config = dict(
    d_mlp=768,
    activation='swiglu',
    attn_scale=0.125,
    tie_embeddings=False,
    init_std_up=0.0236,
    lr_mult_down=2.0,
    warmup_steps=72,
    schedule='wsd',
    decay_fraction=1.0,
    seq_len=2048,
    steps=4770,
)
Each number is 200 + 40 x the weight over its row's rms, rounded and kept within 0 to 999. Layers, rows and columns count from 0. The size before them is the row's rms in percent of the matrix's.

# o: layer 7 attention output (transposed), 384x384, rms 0.108, rows 50-59,114-123,177-187,241-251,305-314,369-378, columns 0-95
# v: layer 7 attention value, 64x384, rms 0.164, rows 50-59, columns 0-95
o177,116,180,248,208,174,127,256,243,177,267,176,222,165,209,197,171,188,288,176,150,192,241,266,123,239,157,205,198,244,236,206,193,268,197,241,199,150,227,182,233,112,181,126,219,192,238,154,233,244,227,210,221,160,217,161,213,189,164,169,251,223,167,283,188,231,215,75,204,226,135,120,128,223,159,238,243,167,193,171,208,211,263,272,202,252,217,200,177,235,195,187,133,246,301,181,197,223
o241,100,197,259,217,262,205,239,219,202,235,172,168,202,291,197,185,242,168,190,181,260,182,153,182,224,194,216,167,255,210,186,243,172,197,198,187,251,187,265,182,163,102,163,205,57,259,194,167,229,268,169,142,144,188,227,169,190,154,194,138,186,194,225,244,225,188,189,170,156,200,212,182,199,156,200,208,275,193,169,170,241,232,156,215,187,136,188,237,226,250,208,178,188,288,111,198,181
o305,089,200,135,172,215,110,241,216,159,153,173,210,135,133,193,178,170,223,181,211,165,177,176,220,175,203,245,161,222,246,228,174,164,250,177,128,197,224,179,204,191,234,280,107,226,164,123,220,226,187,154,226,277,186,236,162,233,177,242,177,201,165,175,195,202,196,207,256,241,188,182,258,222,257,253,140,211,135,175,199,105,215,237,189,198,145,184,114,220,174,235,232,255,218,167,157,169
o369,093,138,191,206,161,232,224,242,211,171,262,193,170,173,246,193,207,244,132,144,264,150,293,134,166,240,250,214,191,291,200,128,230,126,252,204,219,275,238,194,207,139,146,194,137,235,212,247,187,253,194,261,210,182,118,153,264,265,224,266,188,198,203,185,243,245,121,175,273,203,255,198,196,146,216,192,201,221,133,226,200,184,250,125,179,194,169,269,199,224,243,198,197,170,172,204,210
v50,103,155,237,115,292,211,178,259,218,216,202,176,186,186,227,192,222,161,143,215,223,184,227,221,223,224,245,149,164,233,238,281,244,269,161,247,281,155,182,148,162,236,188,252,193,129,235,206,204,263,229,186,208,130,205,151,241,174,221,218,182,243,168,182,197,183,157,226,251,187,200,259,268,266,200,184,148,135,164,186,148,213,138,183,193,262,165,146,202,218,283,211,205,212,228,120,169
o50,096,209,203,243,218,225,166,155,192,140,241,228,164,198,197,270,164,166,194,193,220,218,127,216,205,150,209,168,181,152,212,222,110,223,179,293,237,239,185,196,174,152,196,169,221,242,151,213,162,129,279,170,263,231,224,223,167,183,202,245,164,135,235,169,161,184,161,200,190,213,208,238,250,200,288,310,299,213,192,218,227,184,211,232,141,200,213,194,191,260,164,217,206,148,155,145,217
o114,093,242,171,204,245,160,219,218,158,226,178,204,182,268,208,189,227,211,190,221,248,210,252,179,212,233,138,160,112,198,246,146,204,128,178,216,174,154,186,159,173,242,233,194,144,181,229,226,207,187,152,192,238,227,226,206,177,233,261,152,182,265,209,194,235,200,144,238,115,236,117,222,288,269,169,98,197,163,224,159,144,184,220,192,155,222,214,139,179,222,185,203,232,138,240,241,200
o178,114,230,190,180,222,225,203,262,203,254,188,182,223,270,168,193,192,257,280,306,185,235,143,150,213,186,162,308,197,183,204,143,269,289,175,179,162,245,278,187,242,202,209,193,110,227,232,162,156,169,162,153,190,214,153,119,161,168,302,183,133,225,181,161,199,234,187,245,195,226,165,162,214,234,210,185,162,167,120,227,204,255,259,205,214,185,254,200,176,188,213,262,197,229,193,207,241
o242,101,211,246,191,247,142,200,256,208,229,214,175,168,205,287,241,86,246,221,260,220,190,193,168,153,281,178,146,193,148,81,247,184,228,221,230,240,173,214,168,210,240,212,177,204,178,206,180,187,202,220,166,172,199,230,148,177,147,250,115,187,241,300,189,233,160,143,212,202,240,175,190,192,253,218,148,219,176,238,227,164,235,121,209,177,192,232,216,145,219,145,241,264,251,171,222,224
o306,094,209,150,151,146,193,120,227,193,216,274,256,248,188,287,172,203,149,128,204,280,182,187,225,201,268,269,171,228,223,212,166,186,175,225,166,212,165,170,225,183,276,214,114,200,216,242,265,158,191,210,261,181,156,141,275,265,165,152,290,255,201,216,186,144,215,208,274,222,143,235,200,146,250,202,131,150,253,104,197,222,246,244,156,194,201,228,169,208,164,183,178,110,212,267,123,199
o370,109,242,182,196,209,131,241,290,228,215,187,95,130,183,196,142,182,181,252,211,147,204,183,174,235,214,224,210,184,155,204,225,162,215,187,241,213,206,200,226,204,223,177,143,127,162,222,156,157,240,259,70,153,160,214,208,207,203,237,155,171,205,194,215,175,221,85,182,187,209,242,104,182,283,212,181,236,83,168,213,235,293,181,185,175,193,161,163,200,264,217,292,201,261,163,150,216
v51,100,273,150,169,242,181,147,192,183,292,232,205,187,149,283,194,201,277,214,215,216,174,129,203,92,206,179,183,153,178,257,210,229,269,228,151,214,163,139,163,270,159,186,248,271,164,196,207,184,89,236,232,219,205,207,254,155,178,204,207,200,259,130,168,177,221,190,246,164,241,145,247,231,155,218,199,173,197,213,224,177,242,149,255,254,188,194,118,180,206,176,193,229,178,216,169,196
o51,091,249,251,188,189,208,193,190,178,112,217,233,212,183,191,183,255,149,205,180,171,241,284,207,280,172,209,236,241,160,187,244,152,192,266,125,172,242,214,228,202,198,212,114,187,169,207,183,198,222,199,220,170,167,184,137,163,159,118,217,253,175,243,109,131,203,224,145,210,158,136,148,201,158,159,193,218,245,189,131,148,212,201,194,199,212,203,202,209,211,213,170,263,249,143,248,116
o115,084,177,161,189,195,219,200,186,199,202,204,208,233,135,157,178,226,111,170,184,215,208,224,150,184,215,184,173,164,197,198,200,204,275,162,225,201,204,221,138,228,148,113,151,194,226,174,202,237,158,260,193,146,113,260,171,239,199,179,235,211,194,206,139,248,245,206,114,206,237,151,268,163,235,155,188,235,166,173,191,257,192,138,229,253,193,102,197,220,279,202,195,253,193,206,167,202
o179,112,217,233,233,215,188,166,177,216,201,252,221,92,159,151,249,236,224,233,186,214,176,180,135,171,198,181,103,252,254,193,140,148,157,224,210,195,246,191,139,171,209,225,130,177,234,169,244,187,260,176,171,160,176,192,218,253,168,220,257,262,201,171,230,154,202,164,221,218,236,249,199,170,270,145,187,175,187,196,138,222,217,208,233,240,152,190,149,190,263,160,214,224,156,218,272,218
o243,099,241,175,247,232,172,218,201,212,220,163,179,263,133,219,260,209,221,231,184,197,235,164,162,200,214,225,213,189,233,218,127,191,238,216,227,117,138,251,153,250,194,201,176,172,208,207,219,244,109,210,230,158,113,218,225,251,173,140,73,173,228,194,162,250,103,172,143,183,247,177,288,201,232,212,215,216,117,159,206,185,194,187,206,255,215,130,198,219,249,168,175,209,220,234,296,245
o307,088,194,181,159,214,204,195,198,174,206,156,196,228,157,133,135,232,241,212,213,241,275,176,240,206,179,161,192,174,173,137,215,269,200,188,265,165,199,149,204,107,143,244,264,177,149,218,210,214,140,208,281,217,200,205,217,217,199,271,293,165,264,182,160,217,138,221,199,238,282,159,225,248,162,116,206,208,169,152,213,198,102,241,259,106,248,273,254,211,223,150,262,220,141,254,262,188
o371,120,158,89,209,236,189,163,172,282,268,222,217,197,147,199,231,233,183,158,165,203,179,110,140,217,208,192,160,197,187,281,128,160,240,198,194,198,155,177,81,205,172,216,184,229,296,175,204,193,149,212,181,163,190,243,260,272,159,164,124,211,235,215,259,182,225,205,181,209,245,263,192,269,226,202,191,188,117,172,205,191,264,140,246,187,223,191,110,250,210,240,242,169,215,261,216,156
v52,099,204,234,199,159,212,268,176,172,212,240,240,268,178,209,154,187,165,245,175,196,208,164,193,159,217,235,215,226,228,208,181,288,170,164,279,227,198,208,222,166,207,151,211,139,250,241,187,234,250,182,202,178,254,168,197,226,191,196,215,299,146,276,146,177,186,184,159,171,222,252,239,231,145,150,286,153,229,205,174,186,211,188,172,240,187,273,174,183,220,209,248,181,211,209,227,220
o52,093,251,163,188,240,181,186,273,209,241,229,168,137,249,157,140,219,245,118,229,222,145,249,207,206,185,149,201,219,258,246,141,125,159,214,150,157,117,236,178,177,186,234,227,214,136,193,93,201,252,170,220,206,177,177,227,179,176,194,221,172,229,196,150,237,269,180,221,194,238,225,151,187,201,179,249,235,266,208,208,229,157,209,211,208,227,193,245,240,149,223,130,171,141,182,239,178
o116,090,235,205,286,182,202,157,179,184,172,238,246,156,193,144,224,269,154,134,194,213,169,194,202,260,166,253,220,240,281,230,173,206,178,203,182,270,216,211,221,223,232,134,148,222,255,216,299,242,177,249,144,167,239,129,236,189,245,232,213,220,187,132,198,270,169,260,166,174,196,233,202,217,222,242,215,195,222,233,235,251,250,164,186,195,126,181,228,250,219,208,278,168,218,199,209,187
o180,108,206,205,230,216,225,115,161,197,143,201,197,196,198,100,230,168,92,223,216,206,316,293,216,179,221,217,204,152,175,233,205,170,219,223,173,247,120,186,207,204,189,144,147,201,194,224,218,180,148,206,202,214,215,194,114,220,219,203,183,207,252,156,213,177,238,200,230,223,271,171,181,180,211,243,168,237,183,186,145,160,216,236,250,190,188,171,266,207,185,239,151,275,186,189,249,172
o244,105,196,147,254,100,170,213,169,160,256,201,203,212,173,175,189,169,146,200,174,211,243,198,123,202,217,183,245,185,241,234,270,153,225,229,263,216,186,171,234,169,316,158,170,259,220,253,228,251,176,125,157,174,219,246,176,65,119,172,178,219,248,146,182,189,171,241,210,226,268,163,193,224,237,242,207,198,161,185,136,127,217,254,203,147,236,194,101,211,213,190,232,260,199,244,296,221
o308,085,157,241,250,111,235,277,196,200,191,157,163,147,150,149,132,167,201,259,167,180,230,210,179,194,195,163,202,199,177,156,240,244,198,182,238,190,292,176,299,150,185,210,75,147,204,182,224,200,202,182,128,208,221,202,272,210,194,221,135,261,206,196,195,192,188,168,218,132,158,256,189,285,182,185,274,230,209,253,146,219,236,99,235,211,223,202,213,189,240,240,214,168,126,205,177,236
o372,108,160,323,283,141,155,199,155,210,267,147,225,275,218,213,210,123,170,247,222,187,227,249,189,196,253,231,204,191,275,188,170,169,296,266,228,258,197,165,193,248,260,198,144,252,183,171,146,253,190,143,158,192,221,234,162,217,210,200,197,185,179,199,191,232,160,274,287,230,102,258,283,170,232,172,223,155,177,138,168,239,244,232,216,138,242,170,216,156,178,218,195,240,161,196,180,174
v53,101,143,265,199,176,221,170,213,194,137,133,225,199,228,204,158,178,193,189,292,193,119,148,126,259,223,181,205,174,268,223,182,216,239,233,83,168,167,251,225,175,226,181,166,191,198,159,239,231,202,180,282,272,169,103,206,170,158,166,118,233,175,173,216,133,204,182,234,278,204,215,187,168,196,171,209,180,170,136,241,232,208,196,197,198,133,307,188,209,230,183,181,190,231,240,249,217
o53,099,210,129,149,236,147,188,155,209,153,279,150,239,197,250,184,200,183,235,119,230,207,234,245,147,194,146,173,245,235,159,172,168,280,181,215,214,167,183,211,173,177,245,148,214,198,149,160,153,254,123,156,238,227,158,212,193,201,258,214,234,81,250,230,173,193,130,234,182,240,235,170,198,213,165,75,149,264,184,172,268,229,182,240,233,201,226,192,198,167,150,189,134,180,237,178,159
o117,097,155,169,233,166,159,160,174,135,145,201,204,164,276,233,209,147,251,227,229,160,111,205,236,194,137,242,194,224,227,223,179,183,143,236,227,229,176,260,234,253,240,288,196,217,222,195,269,131,176,259,227,227,242,229,273,190,182,250,139,232,211,241,126,177,163,264,170,238,175,172,160,265,241,225,190,231,227,156,200,171,183,206,268,183,205,223,180,232,201,219,183,237,252,173,230,173
o181,108,258,239,262,138,190,168,181,197,243,168,275,212,168,160,258,211,261,206,161,247,187,218,229,209,212,199,238,233,178,171,271,213,149,184,206,273,139,171,158,112,275,225,211,121,212,182,197,264,200,226,172,219,172,155,163,165,171,231,208,178,236,243,260,245,256,200,161,164,213,220,174,143,191,180,158,91,163,177,180,180,175,176,214,239,143,108,225,252,214,196,198,240,134,282,233,237
o245,103,244,168,197,152,165,284,195,167,181,183,208,181,200,176,160,227,230,217,241,124,186,241,155,195,208,255,233,163,235,219,207,234,216,184,164,227,207,200,234,160,234,242,235,100,201,194,167,173,236,151,218,162,210,267,169,144,174,161,215,155,175,236,179,179,171,211,212,152,180,210,222,217,222,252,229,279,203,229,228,191,186,185,189,205,200,217,225,219,239,206,252,251,196,127,171,234
o309,085,218,219,296,227,232,168,214,146,258,236,172,94,209,134,297,149,199,217,232,203,203,132,215,266,163,197,146,256,175,201,193,193,202,257,216,241,198,260,213,152,163,137,244,243,169,180,248,208,198,184,238,236,254,194,221,194,236,214,182,250,246,258,151,216,264,235,238,238,188,202,173,220,198,238,265,200,194,284,133,174,161,226,149,177,216,234,166,217,267,139,180,217,194,224,259,199
o373,104,155,205,228,133,211,223,199,213,224,142,286,198,198,167,250,179,271,190,144,208,251,196,230,206,213,234,204,167,188,257,239,216,236,195,183,251,172,157,214,174,175,245,229,127,140,200,204,203,219,117,214,213,234,187,196,220,156,122,221,202,282,268,208,190,211,234,218,240,221,224,174,220,198,205,196,177,131,207,283,117,182,147,193,148,183,235,214,223,167,166,207,208,180,213,218,208
v54,095,210,243,225,184,140,162,144,174,138,199,262,234,139,231,240,147,240,182,163,208,225,150,194,148,202,220,223,189,159,201,150,185,129,267,185,150,201,218,183,200,169,197,204,209,158,258,201,224,164,209,239,213,152,211,153,254,225,210,244,215,200,228,123,195,205,251,227,187,237,203,253,179,182,208,212,120,186,202,231,226,179,195,142,145,287,165,211,214,216,155,67,172,272,157,191,166
o54,092,195,198,229,97,199,217,221,178,206,286,114,160,254,141,201,239,250,248,228,187,226,177,158,291,196,183,211,223,239,239,154,209,270,230,217,157,217,190,237,184,166,267,161,127,261,182,173,189,227,246,177,181,209,193,191,184,137,162,98,194,263,191,211,205,192,198,160,150,207,152,123,230,209,195,126,203,182,283,235,192,206,175,180,155,156,160,220,155,191,227,214,220,211,190,235,261
o118,089,188,142,164,286,174,235,199,206,186,242,233,184,220,277,245,258,177,191,248,201,211,188,189,143,213,179,109,262,132,230,190,174,164,158,215,150,189,222,182,189,223,164,292,159,219,209,222,199,228,192,202,215,147,208,197,239,223,236,280,229,257,224,251,260,172,200,206,199,210,137,277,188,205,226,184,178,219,226,226,186,210,170,213,247,195,225,98,167,164,275,143,240,229,210,165,160
o182,116,187,254,209,232,197,176,179,215,163,214,147,220,226,164,221,196,194,173,175,178,191,260,188,219,209,235,225,162,189,230,247,206,184,91,155,241,215,240,144,166,227,153,224,285,200,175,183,129,224,168,227,163,167,224,222,159,181,150,226,216,280,164,207,168,236,158,162,189,171,179,197,232,237,224,193,227,244,177,208,240,261,144,272,192,161,199,173,261,205,219,153,168,217,172,189,173
o246,099,167,231,211,198,189,171,265,123,249,220,198,122,119,187,139,202,244,140,230,161,266,253,182,198,222,229,176,180,176,152,221,149,191,187,245,223,160,271,217,263,210,235,236,167,172,185,254,196,175,115,199,216,181,265,137,149,269,197,168,182,230,235,302,106,225,244,232,220,203,224,241,94,203,205,103,171,139,260,222,189,154,203,287,212,212,185,151,184,187,196,123,260,260,228,221,165
o310,093,218,247,212,212,179,173,175,251,155,177,234,234,134,238,225,143,206,170,217,201,128,231,216,100,318,214,235,158,139,118,166,202,142,254,275,187,232,170,149,150,159,221,156,198,149,232,126,182,176,154,190,175,164,146,230,216,143,225,186,205,253,177,185,181,183,241,196,188,164,208,206,134,196,176,243,188,238,165,247,217,229,232,131,137,166,174,158,202,157,166,201,164,214,172,188,166
o374,103,250,243,218,253,209,180,151,178,244,106,159,145,150,161,188,212,253,258,157,199,264,322,144,171,246,210,262,180,208,193,226,231,244,192,264,219,86,273,177,252,244,208,163,225,203,170,262,190,224,155,177,162,184,184,221,208,226,177,258,220,181,200,220,181,218,221,212,295,214,148,234,164,276,206,101,243,220,227,181,235,150,175,254,174,207,176,197,262,166,185,209,165,229,128,160,194
v55,096,205,153,175,219,190,172,176,257,211,236,241,158,212,279,167,190,127,224,192,192,240,145,274,212,215,137,208,280,262,200,216,221,161,204,236,180,243,167,168,241,219,277,183,251,199,152,237,238,128,174,214,188,289,186,218,163,181,159,231,193,246,156,295,221,160,145,225,208,227,242,200,178,193,267,213,208,216,253,193,185,193,183,178,205,166,180,167,209,233,241,212,131,155,182,239,237
o55,093,249,228,210,234,205,197,241,196,175,183,226,157,198,167,197,142,224,217,198,210,191,269,229,119,183,180,211,230,238,103,246,280,174,197,166,134,177,137,264,236,153,158,197,219,284,253,250,195,225,201,208,194,190,233,213,212,185,185,215,204,152,242,102,164,126,196,147,254,220,225,249,200,131,160,198,227,165,194,178,218,192,164,187,177,257,229,178,218,165,221,223,230,259,214,189,115
o119,096,157,204,233,213,236,196,198,189,185,163,217,257,155,149,174,204,203,145,210,182,218,219,147,260,209,228,205,259,184,188,194,277,164,183,175,200,192,170,148,144,165,175,175,216,192,292,225,236,199,254,127,131,211,207,226,247,202,186,228,213,229,201,152,252,229,141,243,146,238,232,189,149,167,219,204,145,190,141,210,189,212,179,234,219,144,219,149,218,255,244,237,195,139,189,167,211
o183,107,197,174,197,207,175,201,224,161,238,220,240,236,149,223,180,166,180,182,263,175,214,171,171,151,259,269,222,185,199,201,179,218,213,226,180,164,162,231,224,185,149,111,265,202,162,183,147,203,193,225,244,155,181,278,227,186,203,210,171,275,198,210,194,296,126,242,206,220,146,217,242,177,201,244,169,134,193,206,192,194,189,220,312,187,161,229,269,220,161,206,209,163,181,200,278,260
o247,105,234,262,186,161,176,259,231,203,146,222,264,291,185,257,197,242,144,128,194,222,235,143,154,214,169,246,157,118,208,194,201,215,135,173,173,199,254,199,204,204,191,180,248,171,241,226,235,203,98,227,202,164,203,176,177,237,123,155,167,196,177,264,176,261,228,239,228,204,244,281,216,213,230,182,131,202,192,146,217,208,201,190,211,161,261,200,178,182,247,236,218,209,168,224,235,229
o311,086,209,163,218,256,198,209,193,153,175,165,202,164,170,171,137,167,223,196,150,261,190,215,163,129,268,248,170,183,226,230,223,157,236,179,214,115,207,189,264,222,242,262,135,249,174,201,146,265,177,107,174,140,212,191,203,221,181,206,243,189,192,210,219,161,180,144,177,166,195,182,227,227,219,159,187,88,208,225,205,162,166,160,176,192,209,142,161,258,187,220,193,157,147,191,187,239
o375,099,158,235,179,228,193,164,199,230,201,223,252,254,253,232,168,145,153,137,211,248,278,169,233,192,246,271,213,174,210,213,166,164,142,173,157,181,156,193,183,155,165,169,236,190,277,156,197,241,182,281,200,142,182,179,208,250,195,167,149,182,281,205,165,289,173,253,106,197,262,184,216,171,235,250,216,225,210,188,226,264,191,144,149,164,218,189,183,190,296,174,167,256,204,227,272,235
v56,104,243,236,186,194,177,212,233,220,178,241,160,249,176,217,237,199,235,191,178,256,233,156,203,183,200,200,210,236,194,293,267,190,212,134,166,196,197,237,221,199,141,214,234,281,159,188,198,170,158,216,191,197,194,215,184,182,258,164,198,218,260,244,174,177,170,172,267,186,213,94,197,204,206,178,231,191,188,305,177,234,221,197,203,244,165,217,162,291,166,148,252,262,176,175,206,189
o56,102,186,233,228,178,255,132,190,252,251,210,232,168,254,215,126,257,247,183,253,180,218,219,229,187,236,227,218,219,206,163,260,204,233,226,235,195,242,185,93,155,236,270,250,148,262,191,212,210,205,214,226,161,172,166,227,194,140,200,141,129,204,149,110,176,206,266,176,202,227,288,176,202,206,262,206,245,212,170,188,233,218,161,182,127,244,244,220,183,251,202,234,195,220,309,206,161
o120,090,159,165,157,165,198,149,213,178,162,224,185,188,222,183,276,194,245,203,219,225,227,160,176,181,219,150,212,178,150,217,176,224,187,209,183,144,158,175,180,166,261,165,195,187,185,197,250,175,244,173,172,243,157,239,230,212,191,188,252,247,153,204,149,158,220,118,207,247,158,192,142,204,270,159,271,141,241,219,216,189,207,154,205,253,204,271,224,188,230,208,164,205,166,156,197,212
o184,116,187,137,129,176,170,196,228,195,189,146,159,191,213,241,155,177,193,195,193,137,222,237,203,211,213,213,226,250,151,185,213,158,233,227,143,181,202,189,174,220,267,190,204,201,191,136,186,276,231,186,161,131,192,163,246,265,223,133,181,140,153,247,241,209,172,198,131,164,147,202,262,170,186,167,189,164,233,166,200,189,242,227,201,259,223,199,191,189,211,197,205,200,122,192,238,217
o248,105,221,190,244,184,212,262,208,120,236,160,235,151,185,170,124,237,234,186,241,179,193,172,197,198,222,144,174,257,215,203,116,244,223,206,186,123,208,179,198,276,228,167,182,250,153,184,267,191,193,177,142,218,242,229,243,213,243,202,185,163,88,173,179,199,253,201,140,174,233,245,260,223,205,219,277,159,212,202,239,243,134,146,129,219,176,260,206,122,154,145,237,287,176,124,230,210
o312,089,162,156,220,254,197,236,148,190,204,250,227,160,241,218,201,205,227,197,279,257,233,116,231,228,156,226,192,170,221,228,245,163,187,194,195,248,169,192,242,222,189,256,167,122,168,201,173,173,190,217,222,169,191,220,177,159,150,157,186,134,199,217,154,171,208,176,211,113,226,237,172,220,177,67,239,238,174,299,234,247,180,240,198,208,120,227,258,205,168,231,226,213,191,263,194,188
o376,107,249,259,234,209,279,141,213,194,197,159,196,242,188,242,186,216,152,238,245,195,198,252,232,193,185,263,195,204,185,174,209,238,280,151,127,92,190,138,183,278,149,224,175,255,191,191,247,137,262,144,111,269,233,285,194,211,196,127,136,200,226,170,184,151,146,144,214,210,179,185,234,170,151,171,203,151,267,171,164,206,198,240,228,244,135,205,201,124,211,198,171,222,206,163,226,133
v57,100,212,163,205,239,213,209,275,212,263,204,204,209,156,220,216,204,217,177,180,199,158,177,204,168,182,192,211,237,202,256,175,162,183,278,154,201,193,229,215,268,263,165,230,129,122,234,216,266,163,240,155,153,225,194,190,200,187,141,151,253,246,248,185,143,248,219,151,235,166,151,206,165,164,156,241,233,239,130,229,208,272,285,180,235,230,238,219,100,150,207,214,149,221,246,226,177
o57,092,243,193,128,193,200,220,192,189,161,164,198,219,185,216,221,218,166,121,227,172,242,117,260,226,207,190,230,187,192,164,244,259,243,208,203,110,168,221,232,161,257,118,214,219,199,139,176,239,150,142,220,201,206,169,229,334,168,213,246,171,232,174,193,211,185,214,100,214,226,211,210,172,200,183,234,175,182,204,166,165,193,233,260,257,250,239,177,240,167,149,227,197,163,188,205,212
o121,094,251,179,244,180,217,252,218,195,187,156,115,231,160,283,143,251,202,179,197,218,173,175,152,199,215,199,147,103,99,278,258,174,132,248,212,206,170,245,242,212,173,208,168,200,215,229,197,199,221,181,241,195,212,156,214,243,167,196,151,196,195,189,304,211,159,166,189,216,195,263,148,223,152,143,146,151,185,246,211,174,249,158,157,168,264,239,267,194,151,192,116,275,187,186,228,186
o185,110,241,169,250,196,212,210,208,155,205,260,235,214,200,193,195,95,163,236,214,234,208,197,189,160,167,208,128,197,199,165,228,185,197,277,291,199,223,241,71,173,109,240,243,191,312,170,176,162,142,201,209,198,213,208,240,166,204,224,117,300,229,162,152,192,199,195,184,276,214,183,153,247,182,187,203,234,185,258,194,187,272,219,119,193,139,159,144,225,210,184,183,212,334,283,136,173
o249,103,163,210,259,198,166,219,256,131,154,211,220,143,133,180,191,204,239,169,147,228,207,174,143,254,246,163,142,162,217,264,150,136,189,186,218,207,203,209,224,219,192,236,235,210,231,193,220,164,145,176,166,177,267,274,166,173,183,186,234,146,213,173,247,168,218,214,234,195,184,226,165,247,225,216,192,201,207,251,263,189,216,238,182,159,165,140,225,223,191,175,102,221,184,211,183,230
o313,091,200,205,257,240,186,172,307,258,222,200,229,254,198,278,251,284,200,237,217,285,144,231,317,128,200,169,188,173,196,188,270,235,131,167,166,213,158,205,222,247,214,147,231,179,102,207,190,217,256,284,239,196,231,150,178,155,210,149,249,262,215,182,239,198,161,209,246,167,207,190,186,208,214,122,215,185,188,128,224,213,208,212,273,235,164,265,134,160,219,210,207,243,157,220,276,143
o377,100,153,258,245,162,194,166,149,191,193,137,204,186,160,203,254,160,203,179,122,249,253,121,197,160,221,208,168,114,271,244,151,195,226,214,152,179,181,219,148,224,188,291,188,197,223,211,208,114,160,166,143,135,220,199,171,195,261,213,148,207,225,243,169,163,175,220,215,251,204,125,200,184,226,195,182,204,142,218,212,164,205,155,140,133,189,183,160,239,196,224,129,179,232,156,209,191
v58,102,214,186,204,133,164,155,190,272,141,167,128,259,206,240,125,236,99,245,194,194,194,130,212,169,212,133,136,208,214,138,209,281,206,279,203,178,227,209,293,268,189,144,168,211,220,211,183,95,241,112,266,193,191,194,225,260,246,210,191,198,155,230,225,156,185,184,181,140,86,226,237,186,199,228,163,220,178,163,193,153,204,138,188,173,127,239,214,189,239,227,204,223,286,209,184,195
o58,090,164,253,113,177,190,248,224,181,258,265,126,192,175,168,173,252,262,235,195,206,267,210,191,189,180,240,186,158,236,182,229,144,191,215,161,219,139,229,195,207,115,156,184,202,197,168,225,233,248,201,172,145,182,180,237,186,208,278,89,225,178,284,123,230,191,273,159,149,185,184,115,189,190,109,249,181,177,210,230,195,152,171,245,202,230,252,219,190,164,209,164,157,185,227,186,197
o122,091,266,213,195,216,209,161,228,215,213,251,134,218,223,248,211,169,244,128,156,151,169,93,270,133,185,223,193,170,169,215,209,144,203,244,161,192,197,205,169,251,218,224,219,231,232,172,196,190,239,228,254,203,164,184,173,200,182,246,217,182,178,227,186,153,254,146,143,247,234,199,214,196,131,245,141,170,219,175,204,225,175,262,246,223,220,168,193,237,167,269,250,257,206,291,181,249
o186,114,164,73,197,189,218,249,161,220,205,169,274,238,256,225,208,162,275,207,150,169,206,187,218,184,287,211,122,211,167,257,252,209,244,222,151,176,170,225,175,174,116,234,235,163,282,136,212,237,181,191,271,169,202,219,195,220,199,199,292,192,234,185,230,212,234,137,281,153,202,208,176,168,131,197,178,213,107,215,206,247,211,293,170,139,211,175,190,215,244,200,184,190,234,147,296,185
o250,100,194,158,239,202,263,155,205,195,253,100,156,186,237,201,153,237,220,133,197,226,178,224,193,164,124,208,233,155,244,145,260,184,222,221,190,221,221,228,151,158,208,193,227,177,190,201,132,243,256,253,90,203,173,248,175,201,149,162,140,159,152,211,216,196,200,150,171,176,185,151,255,160,204,166,183,173,217,209,186,255,175,211,238,208,259,206,170,181,195,288,150,179,207,233,130,258
o314,095,255,196,211,157,194,214,205,235,188,244,143,207,183,228,218,144,170,231,170,220,172,182,212,251,179,240,127,225,284,194,224,207,162,197,244,166,187,178,198,206,257,231,188,190,254,195,202,162,236,240,211,203,208,125,255,182,282,165,276,224,185,212,210,149,166,217,194,160,196,250,167,217,185,188,140,117,160,140,166,114,219,197,153,135,253,203,211,194,195,212,146,227,183,202,194,264
o378,116,138,198,185,256,152,239,169,271,203,134,197,296,252,179,133,184,217,215,228,208,219,180,190,128,220,209,235,234,230,228,184,242,280,203,122,204,203,167,215,203,297,185,154,276,231,190,254,212,186,205,174,172,202,253,99,244,146,130,214,197,181,209,221,211,212,168,254,204,203,145,221,188,222,210,175,181,168,196,135,195,165,258,225,255,196,234,148,185,261,197,170,190,173,245,186,219
v59,103,167,247,221,184,162,179,216,180,219,169,232,123,243,193,190,205,177,207,204,171,203,187,223,160,174,266,153,212,304,215,170,189,211,229,207,97,219,100,142,188,142,245,206,212,165,157,213,185,280,261,188,205,153,155,200,211,192,190,190,251,171,246,207,238,183,237,244,239,139,229,122,265,174,167,260,187,176,300,246,213,139,179,145,267,202,232,171,268,230,155,145,229,122,222,232,142
o59,097,218,176,196,149,200,215,176,215,198,143,207,222,214,200,172,209,219,203,113,222,257,126,237,184,274,203,170,210,151,241,182,184,239,206,209,266,250,236,195,178,207,200,187,230,206,201,127,234,162,172,129,121,248,209,272,293,203,240,205,157,238,187,290,173,203,235,187,208,196,128,230,149,215,241,132,234,171,217,200,157,170,174,275,151,232,178,204,140,139,220,180,212,258,249,151,158
o123,090,194,144,216,219,216,158,208,234,259,163,228,178,174,175,213,237,220,236,169,219,200,156,190,166,227,301,208,194,183,223,167,216,141,111,202,194,137,211,258,212,226,194,132,241,223,145,221,176,196,163,156,220,195,220,216,122,234,144,139,140,202,241,165,170,195,229,214,146,161,180,188,219,241,166,223,304,233,158,281,220,236,179,175,215,200,189,153,175,231,168,162,269,176,257,236,223
o187,111,221,224,204,256,111,258,131,231,177,174,199,265,185,198,147,151,175,237,140,267,259,192,208,223,220,219,216,116,124,129,146,177,169,171,292,284,173,200,227,156,174,228,144,143,194,204,217,175,162,176,189,269,150,225,163,191,217,191,218,236,203,128,164,244,162,249,225,277,229,209,249,208,175,203,159,194,176,191,170,211,231,230,216,243,145,225,205,193,210,197,267,252,179,210,199,172
o251,094,220,196,188,178,130,255,205,213,183,157,232,208,222,141,194,271,253,211,264,273,257,228,220,151,258,157,285,237,238,149,273,186,195,212,181,174,195,215,253,207,274,131,175,165,213,240,213,179,253,236,203,248,152,206,237,133,167,185,204,174,249,133,170,141,253,211,109,230,151,257,214,103,138,161,232,167,231,224,196,207,166,268,206,219,209,269,201,231,234,209,246,143,220,214,152,172